{"d_mlp": 640, "norm": "rmsnorm", "qk_norm": false, "optimizer": "muon_variant", "decay_fraction": 0.681, "seq_len": 256}
Each number is 128 + 24 x the weight over its row's rms, rounded and kept within 0 to 255. Layers, rows and columns count from 0. Numbers have three digits each. The size before them is the row's rms in percent of the matrix's.

# q: layer 8 attention query, 256x192, rms 0.108, rows 114-127, columns 0-95
# k: layer 8 attention key, 256x192, rms 0.107, rows 114-127, columns 0-95
# v: layer 8 attention value, 256x192, rms 0.12, rows 64-81, columns 0-95
# o: layer 8 attention output (transposed), 256x192, rms 0.0904, rows 64-81, columns 0-95
q114 093:157110110140182131105162173135185140125138118151109139134101129151132153220154131093121126131149172118115151095143129132134088114104143179127127131116157150144122118129140157130120114079124159120104145147122145163116081132106163129133102152157075141146101117126113118141113105135180147145
k114 091:069126115204162153136158110117134143098089157122142122149067127135135138135122108106149131110129132140145149164138097129115122099108163154115119116174133138070154145140119105120141112125161165169121121110104111137125156109109127099104137145107109133123124129129137114180094109113136092131
q115 104:172110141123136132095094097116105124137156116121134124169144124149176111098124109113120092097108136125111115116129147107140098172118131128090179112105102081091170160131110145155120110163138137117103112105080120138147165174130154117127132110128140116161113108133128122155185099129095119129
k115 102:126118121131108098139160153131140116145125091125132170170175134146111134129128118129134128098123103110144112101131108084118063106115111125089145157078094193107149141130070142148130117119134134104133113129108138135130138150097108119136115108135147106163150143146114138148144140136091139125
q116 090:111140092138116119169106138108133151152110057120119175132162106130131119083141102107147094145109144128147075122140085145127149141062099135151137138159097149145129163125107103127105156137092145158147105096082124145126114120137132113112146167113108109119125144138119113153104124125137127102
k116 094:095091153159104169091088144088122113142141139138148123136133139128129103115137138128122148091134131142134102137111132178118125156165135152166108156140112146120129103125170133189120088133091118107124112130148114147114160116108143114137187126113120086122129157130162115143110101107137115110
q117 101:096147128141110098088119070151145147126111114117086153103125152096137136065141081118152147136099132121109106113085149160133167135157135131172111157165161119169125180140143114097115123127119120146136110105117140148110110111126119154079109148159106155155150141138076112167180192092108131109
k117 104:133128156095087134073104109128095125101167108091107140134159122087154127088129126160131132086130144156161153102133122149147064116122136129148091131106129127150117116150118104072153120086116070141151118125090108202157151149127173134114136155125100158134163119120129083116133145128125117094
q118 097:107134160120133151125134091137112126111137117115157145111139127150104140126120130125132171105147072089127108134157127108164150116131138093122127133150087122130121090111153131151167178071138127177132098125095142164112065106143136151134135169150163134114114122101137102100157093142173140133
k118 101:123189113121131126088143103145121127086151180164149107109143080186126144095120128116133130112098149137147139133162133138099141168156124149123139138155163118114139101148104146133125128116162107121144114162113116132102067099144147126180153137183150122122123121094153180132142142109109124142
q119 098:121111126111084139137168143116138156103114091139146121109157124083134093122146119155129113136131104128113117098112125137151102169102116160177165166079099111135123137101132123092162122154100113115144120141179144117137131165116148157123120083109135139107105113164090146146134143136127088127
k119 108:089127145081148175101103120152176110172126139095121157163111152083132104122151146154132164089125139124163127113108124116178127137142138125151167130166151100159102130124147138143085123099109133129088138103103125124107111132095169151192100107170165148110099130111157127070125135119130152125
q120 095:157142126133170176129087160129155109147187139097137156138096138142125120166139122124122102117135132144135147143101160155110154162087090182165093161129118136157126126123102143135170139132159124091173134140120118134115110150069121117112123102155115091153134144128095108118128101111169149132
k120 100:130161110114106137139133084122154127130115143090132155115119119121163161147143122115100143149082160131141141143085130121170130118109139113149141164161142143118124159119142086133100157137090111158132154139129126119143120144125102112172086124135138111125169119110154133115137157113109116113
q121 106:116121158134161128116162130139145081114114084179088126150107157148123150112138122116147162192149154126164126103102143133146126144111149127165073136155126174131143139108146133146109127137122082137114078133120132177154136145111175136130117145124112137119073150139147095128113113100130096146
k121 099:126106092145154101119123132099133137120153118098125141165103124121106106147085135085129121118140162144221159146114112141104142150131105146095132155154126146128148124155161158141117129150150076168115098114157135103141124158111124122142092058079147150135099139100168147138149113090104111140
q122 099:129140127152127165126127104143114119134112096107157116107131137157080163122186172140114144116104149136137111113137084122165139121125130119095106134121154106116141124120097149147115123108118146155116149072100087123129168140129109115128092089085105119097148184092124129157192134099110109117
k122 097:111182122131112146096136131154094078180110152139118123094135137096171126113128151123135161127104124141104111097119131106109148159115126178133097096141076136101148108118103168109101126115163132113149090142105116136128140111127087150118134103097132112130085150102166123149152128117105139109
q123 101:107082077130145108128134120120061114160114143122101130123097086129158145161142142141120129145159122089126181133128105133110123136115167106153153086131117165122142141125074127152130143153087125136114090127126095134138103115146120127122090140127110075098094094175119100139129157150135130128
k123 100:132143109154176119089150115099097103156101148154146119130106131160143118163148119125173052121103081134146126140103145138141119141152120121128109125134129129135141107152139133151141132102101120119103141131126112124122156159171166123156124136152143171175149093174110128147125126123124113163
q124 103:133159082111183123105126144069132118154127148109118146137154147114134114156164121077153184149095197125135124113165143148115131129139148144101129111153094072120112078141158121089122108115154133148124124133098144131117141126120129115101080106180153125113142126124123174128117168120155161062
k124 105:124132149153122098115121205096126134101106113134079129122106129155136100132114137133111086136087145077147133163139135127153151116111165122112110159136125117158136153089148135141136113119117157172115154110078107129172129112098089209072123143143162111141086123117093178099143135145153120143
q125 099:127115123115110106090128139122119137118113142123122123086149162157106078138150138138108149146125140107097152137146116114169166108184130159132144106124146162109112156174108152104133160110128103112135117145078159127135104127149100106155172105139147156132123126122124135143099160125111140103
k125 103:142147135083107129117127151185133143099135137139148139187135140099106128128159125128185127135141149166125093163137101072150119105093103084170107104125141119170133095081102118116111134132126136133142130138144101098143138100107154127152128121085130148067115140114111145137104119147108119153
q126 093:092122147120155135139157119110111129149096111092119141141103170131138142141120139122147161107119133161125090102115190134078123147122104124077145148157140140110092129083159147122106139155134136114135134130102106157102148155092159137163128146114131115140110143123128148094106079157152142079
k126 098:138140106158094113143129137131078135111145149133072103126126124114137163103137123147131142167120156131117130118137145134094130105137126113096107135119142119133126140102143120119090100125126160122125146148156118162112079119113080119079113122147130150132105125094113135104188143138132136122
q127 098:120120108138118160160157117116118146099129182137177172134131124090139092131135154123152076148121123149124091099108138134097134051118114102144107145114111171089094108151140139134121171162105159115171118145155182157156148136151145137152130121148116106143164111125146136119094092126100137110
k127 099:091163158132147120151168087120124126063090113140154157113135130140136167110143172107120172116092103131104154078069160148124113093090141141083131143119118119110137096125137126114118129103116134127128107126118139137117099106163135080069154119102145148129112138136123112089116155098137161162
v64 094:121126168118179099115097139138105112109125168111129142141142113142173188148145121105130106174123124136182124142118145127115129146140108120102139130099133148147134157169108140147160112132163154129097087138114150144147081116062148137104123096135137085131157076117145186176152141125104145131
o64 095:120133137137114097102147126114167119122107106144162134153136119142122102125126117116110214144108139143097131092139113114149129137143137099137111091120121118123129132189117143103104128094100122129140112137138128111168174152131106159151111153172108121097106128108149150107113132117109144109
v65 098:108122144129106136106110101147106117134126088132107134123130088088170154113144128172127174127122135140117172148134093144145120135118111159180108143179157082105157122147105115101143121119178136185130114112165124130140126097126161115164163123137100103085134113088128103116128150138138108173
o65 099:084120112124121111124151152110159134133150145112132148151138186146114124133115113137140109099127128113148095122095140169106137131120146124088151079158146119146174154136132146147102113137076077102125126175132125138110138137163104164122098103131147119122109135138155166102156130161106161091
v66 099:112138108115186100130148115114104074073149155124145115100145143129151146129141131111105058111130157139183128142127128130157090132131100109105126109110098129141119108128143132118120137103091135110126074085146113114138119138105134100151118107136085156100137140095152113115138115118092108150
o66 089:175115128157082155176094137160120147125138134125136141123092118114139110148151065101122101126142093120118103128126111136126139145153130160144159119110129122161149149137138131073130100123159175108098136109135166079160155181131133144110101127067166143115152153136069117122092151109122099109
v67 108:116126121114111109147123119106149091120142112111114081194157131150102089110157146099128182070116124125155096107134140138093127129113159106111118106098147156165108125113071097133098128124127089120112105154153130129140155115148103147138138143110165126139106127113144141120116121125087155102
o67 103:127137092109100083115100099163102139095122134122132141137131112117147170132135096112122102147126147095080169095140082120113121128115108061158121132171135122080125139119124112094130133104114155148135174145121121121110102134085135148162109153107129115102135120157074167142154137141115090126
v68 100:116107105120114107150123109077149127129134128126116124123138123115065136097156167124110160171166148175112126148145106119143114186171123109143139126119108141176202126134149142096125123126133138128117116095127112132148084148122173125131168090113100096152124122148094149158132145130134145106
o68 096:120175113111106154089127106101103201122114153122119092140160152119148123142110083175123123131125064153122115161061133121139122112121116127150124124122137107139142151120118155123122130126120095121102113141092109149122113153100130146142087145124146168148088172170107134141128097117146128173
v69 105:154157147165112152121100098122114089087126117120146137094102124150163110122114135131151078155147110140154151111132108125138139115157124135095111122107121139116132097154159125137092153081153105147101120101120087113155142131087072109090159086112140134149143137131174153084102127083136135080
o69 095:134130130122126130152143164127147117096133146136111141127116130139117147145137143161137127116124106156142154178106115163166113165113130155204151152067148150115147157105115121092132146133106147099115166109158151133120104175155116116120107143108114099102098091116091142146121089161110115175
v70 098:108089140118080084103147117087127148157112100088114110097157163138105142145128127144136169108138154109110137065132177142136127126178097116159135144116120132143081139146106103141153138089121115127098104099114191135113151154113116115112119104132109147085140122142124142128127147127103145128
o70 094:112102124134183138169077135124117106121082141156157148139116109119136126168165149126135111151135131163136098183105121097103152100136156118144111097145093114153110122134117121101128124146137135094093147134118129100072097101117181154180103131127123128095161145131157155182102146143104131110
v71 100:151109086134127088150110174143150156092093130100051172105131123122122087148137164130134164138136130137169140102160088124108109116169147156134118161132081116117116136167087144119129137114142099133113139106118184130139126145152154140157115094162124120122149124180095121135175093106147141154
o71 093:108131122174139125132154131147152098136108142159146120135156122118128120161141130138121142119133116159140127146130165137173165088103090113117105096129147128133106098116124139119182126155162128122114116136116103109120145165111087127082152105103123155175160124106144087159170122110080120132
v72 111:158129127159120143120099122172157120108090146140110129101124154143166096115129086103160124140111127110105123155115143158129144097142139118135123146126079109153126144117137119133163132156138153154127139143145099098112060119139113156089156131136137133143145103091094136146094123136108151141
o72 102:094121142134119116143118142108144103175173107136130152098150137133115129094112076135136127153119122117157077127137130123139106169116103126178107115176163160107104147166124150116067120118065118091105132117136116121128138142130099124130118105150126052111161133104130137164151160104122114122
v73 100:093143151148161146143110091106097133086143103154157136097139137112124112101137121152123087129125135165056095082095138181104151126120109137159096093119159098101139079155144104140127147120133082114127106133132163123101144140157115094143118125195092125103120136138145129153102107140123094150
o73 093:125095138153178148116170171121142133160116149119084120139135142150088147129168108065139129110178102114159156152108133105143099157148159161108150153144115111133098179083144130140146134128146135140169142135111111170094112103113160105114143099120186151127113115095089107114144156152101118107
v74 107:074148107136118123126094143154113111155089141113136139156143148107122130130101156147135185138105132189098157090120109102111145144151116055133104120094137072126110141163114125169099116162143119082163132166111115144150125104133108108143138113134139113115095108120084168124114137069130127116
o74 103:152127093128138145112112094175115134102135165121097121181147154116132116098143088088122122128145112115139107127134128133129069116173161156102150072136164158098154158062133091119124162130163104136151105113113184098125115154119162154142096152118142148094197142136135120137111122129113150111
v75 091:103104101099129137119117138122171147092141086102124124132104119086141116117138171156109127120105104149169091107144132110173143115122110106150154183186127118109145128141138116117132111107103086103109142114133199141092136116175059131126119158106110121130077090127100132081146112158099125159
o75 089:176134180123167101134140149150114161162116117098145139139127140155113140117107064148122115142169119159121102176136134132121152126126168120124165091141145144139125133124130101120108176094189123103146142174130129142166134144080126151117128107103131150116138091115121150140117111097174119119
v76 113:105177102140123161176135131128140152112137124135103106139142059160127138096138168143168131161195142132095135131132135146142147145172110101114162117100137109149154148134125133169118121134160154145093144132135095090093125134133142144099143120136163109125122167149105166080137104111094137151
o76 107:131112134108105148100136107141100150133160156141143147144152150095116079136124124129146132122148101153178154128135121137164144140102106140192094119172149143084110119115117135112141086126096118146149107120127141147149124154112130059159126128142111123134102133147130141157135156132169152118
v77 095:115104145118166147125137136127123181149116134126174131119087123151157107142144137104132148165080099129107081100122123112131121123124104122149123106117147099188138131126107143130162105146136093137132076135119132090161102114128100171121161132109106120119158153102151100121127114169068134131
o77 098:133120147128113148147142120137141113109138062118131132111101138128101170138092157126143120115191168128135122113091092117110177165180164098107144101171109150128095118109120137110112133143115113125146141122145140138151156120105086080181101156129121140079118125119138123146152102129120097167
v78 099:130105116118126033118111103119139124178161156152148160158104116086138088064173139144139165119110125136121119144128126139132121139120132068125122121089103122122141119129137121101119064124144098166141146166145104107130196136136139098092148125122118132136161098170164158156125092132121122081
o78 095:082122118128120114119112121156133121143130067125120089124172131181158124135142165148138151120107114130097174137110113132139094193115106101096109092113158125117100122153118121178139142133109128118089151078095111075088111116142159162107132139139156136145141131120096122128119139142113114148
v79 096:148140135111146096122145078177117085137149142146112207113100130125128110086124109156123172119089129114103120122149148062137079105124107102128150137158121115121119125138170086102148090132127116141112085119136105196142167146153133120112130110103096114116108131127136087139123111130171076123
o79 097:118130118114089164082107166123155144133149070140093098087102110166119137125118126107129135155157108163124146104100158152171102166101170107075141130124107120141117126140121100108114129148130162096103143140098125126101128104115126135134109120165127111125068069142160094146126120147136161123
v80 103:086167123137121124097154120128107121125108119114159136124101107128115106133134126140136066118143157121104111131153165102078131125159136138117123154138132113149103118153172151122069116160136121124161121123159096151110109150131138124142106121153127140107095168158136109144129138161139113180
o80 101:145119131142129161137135160121158133099160115141124110150113120118147088118133152125139165100134158121152117068111121183176095087072110125083121101138122153096143116084122099133147171134134157134120157095132078151136156143140139118130135131130093156130116153122099091110152108103115159113
v81 099:117111131104121157126129080122137133149122108104129150134141155143111124137126231178162151100149092116180106101146157129173108169131156143170131103124141134097111152117092105132134131157147102171170116130173126124129120185106197133162090137154141133164100119117153147120134146127114141109
o81 094:132131134091107093143104140167122159104143124141147171151141095117129106127153150122106146150124173117137129154083091134121143100151128143054151130149130155083078120113106143133135081113096161098172070123158149155097132099110091141123143121148095128111101164101121143154136171156156141123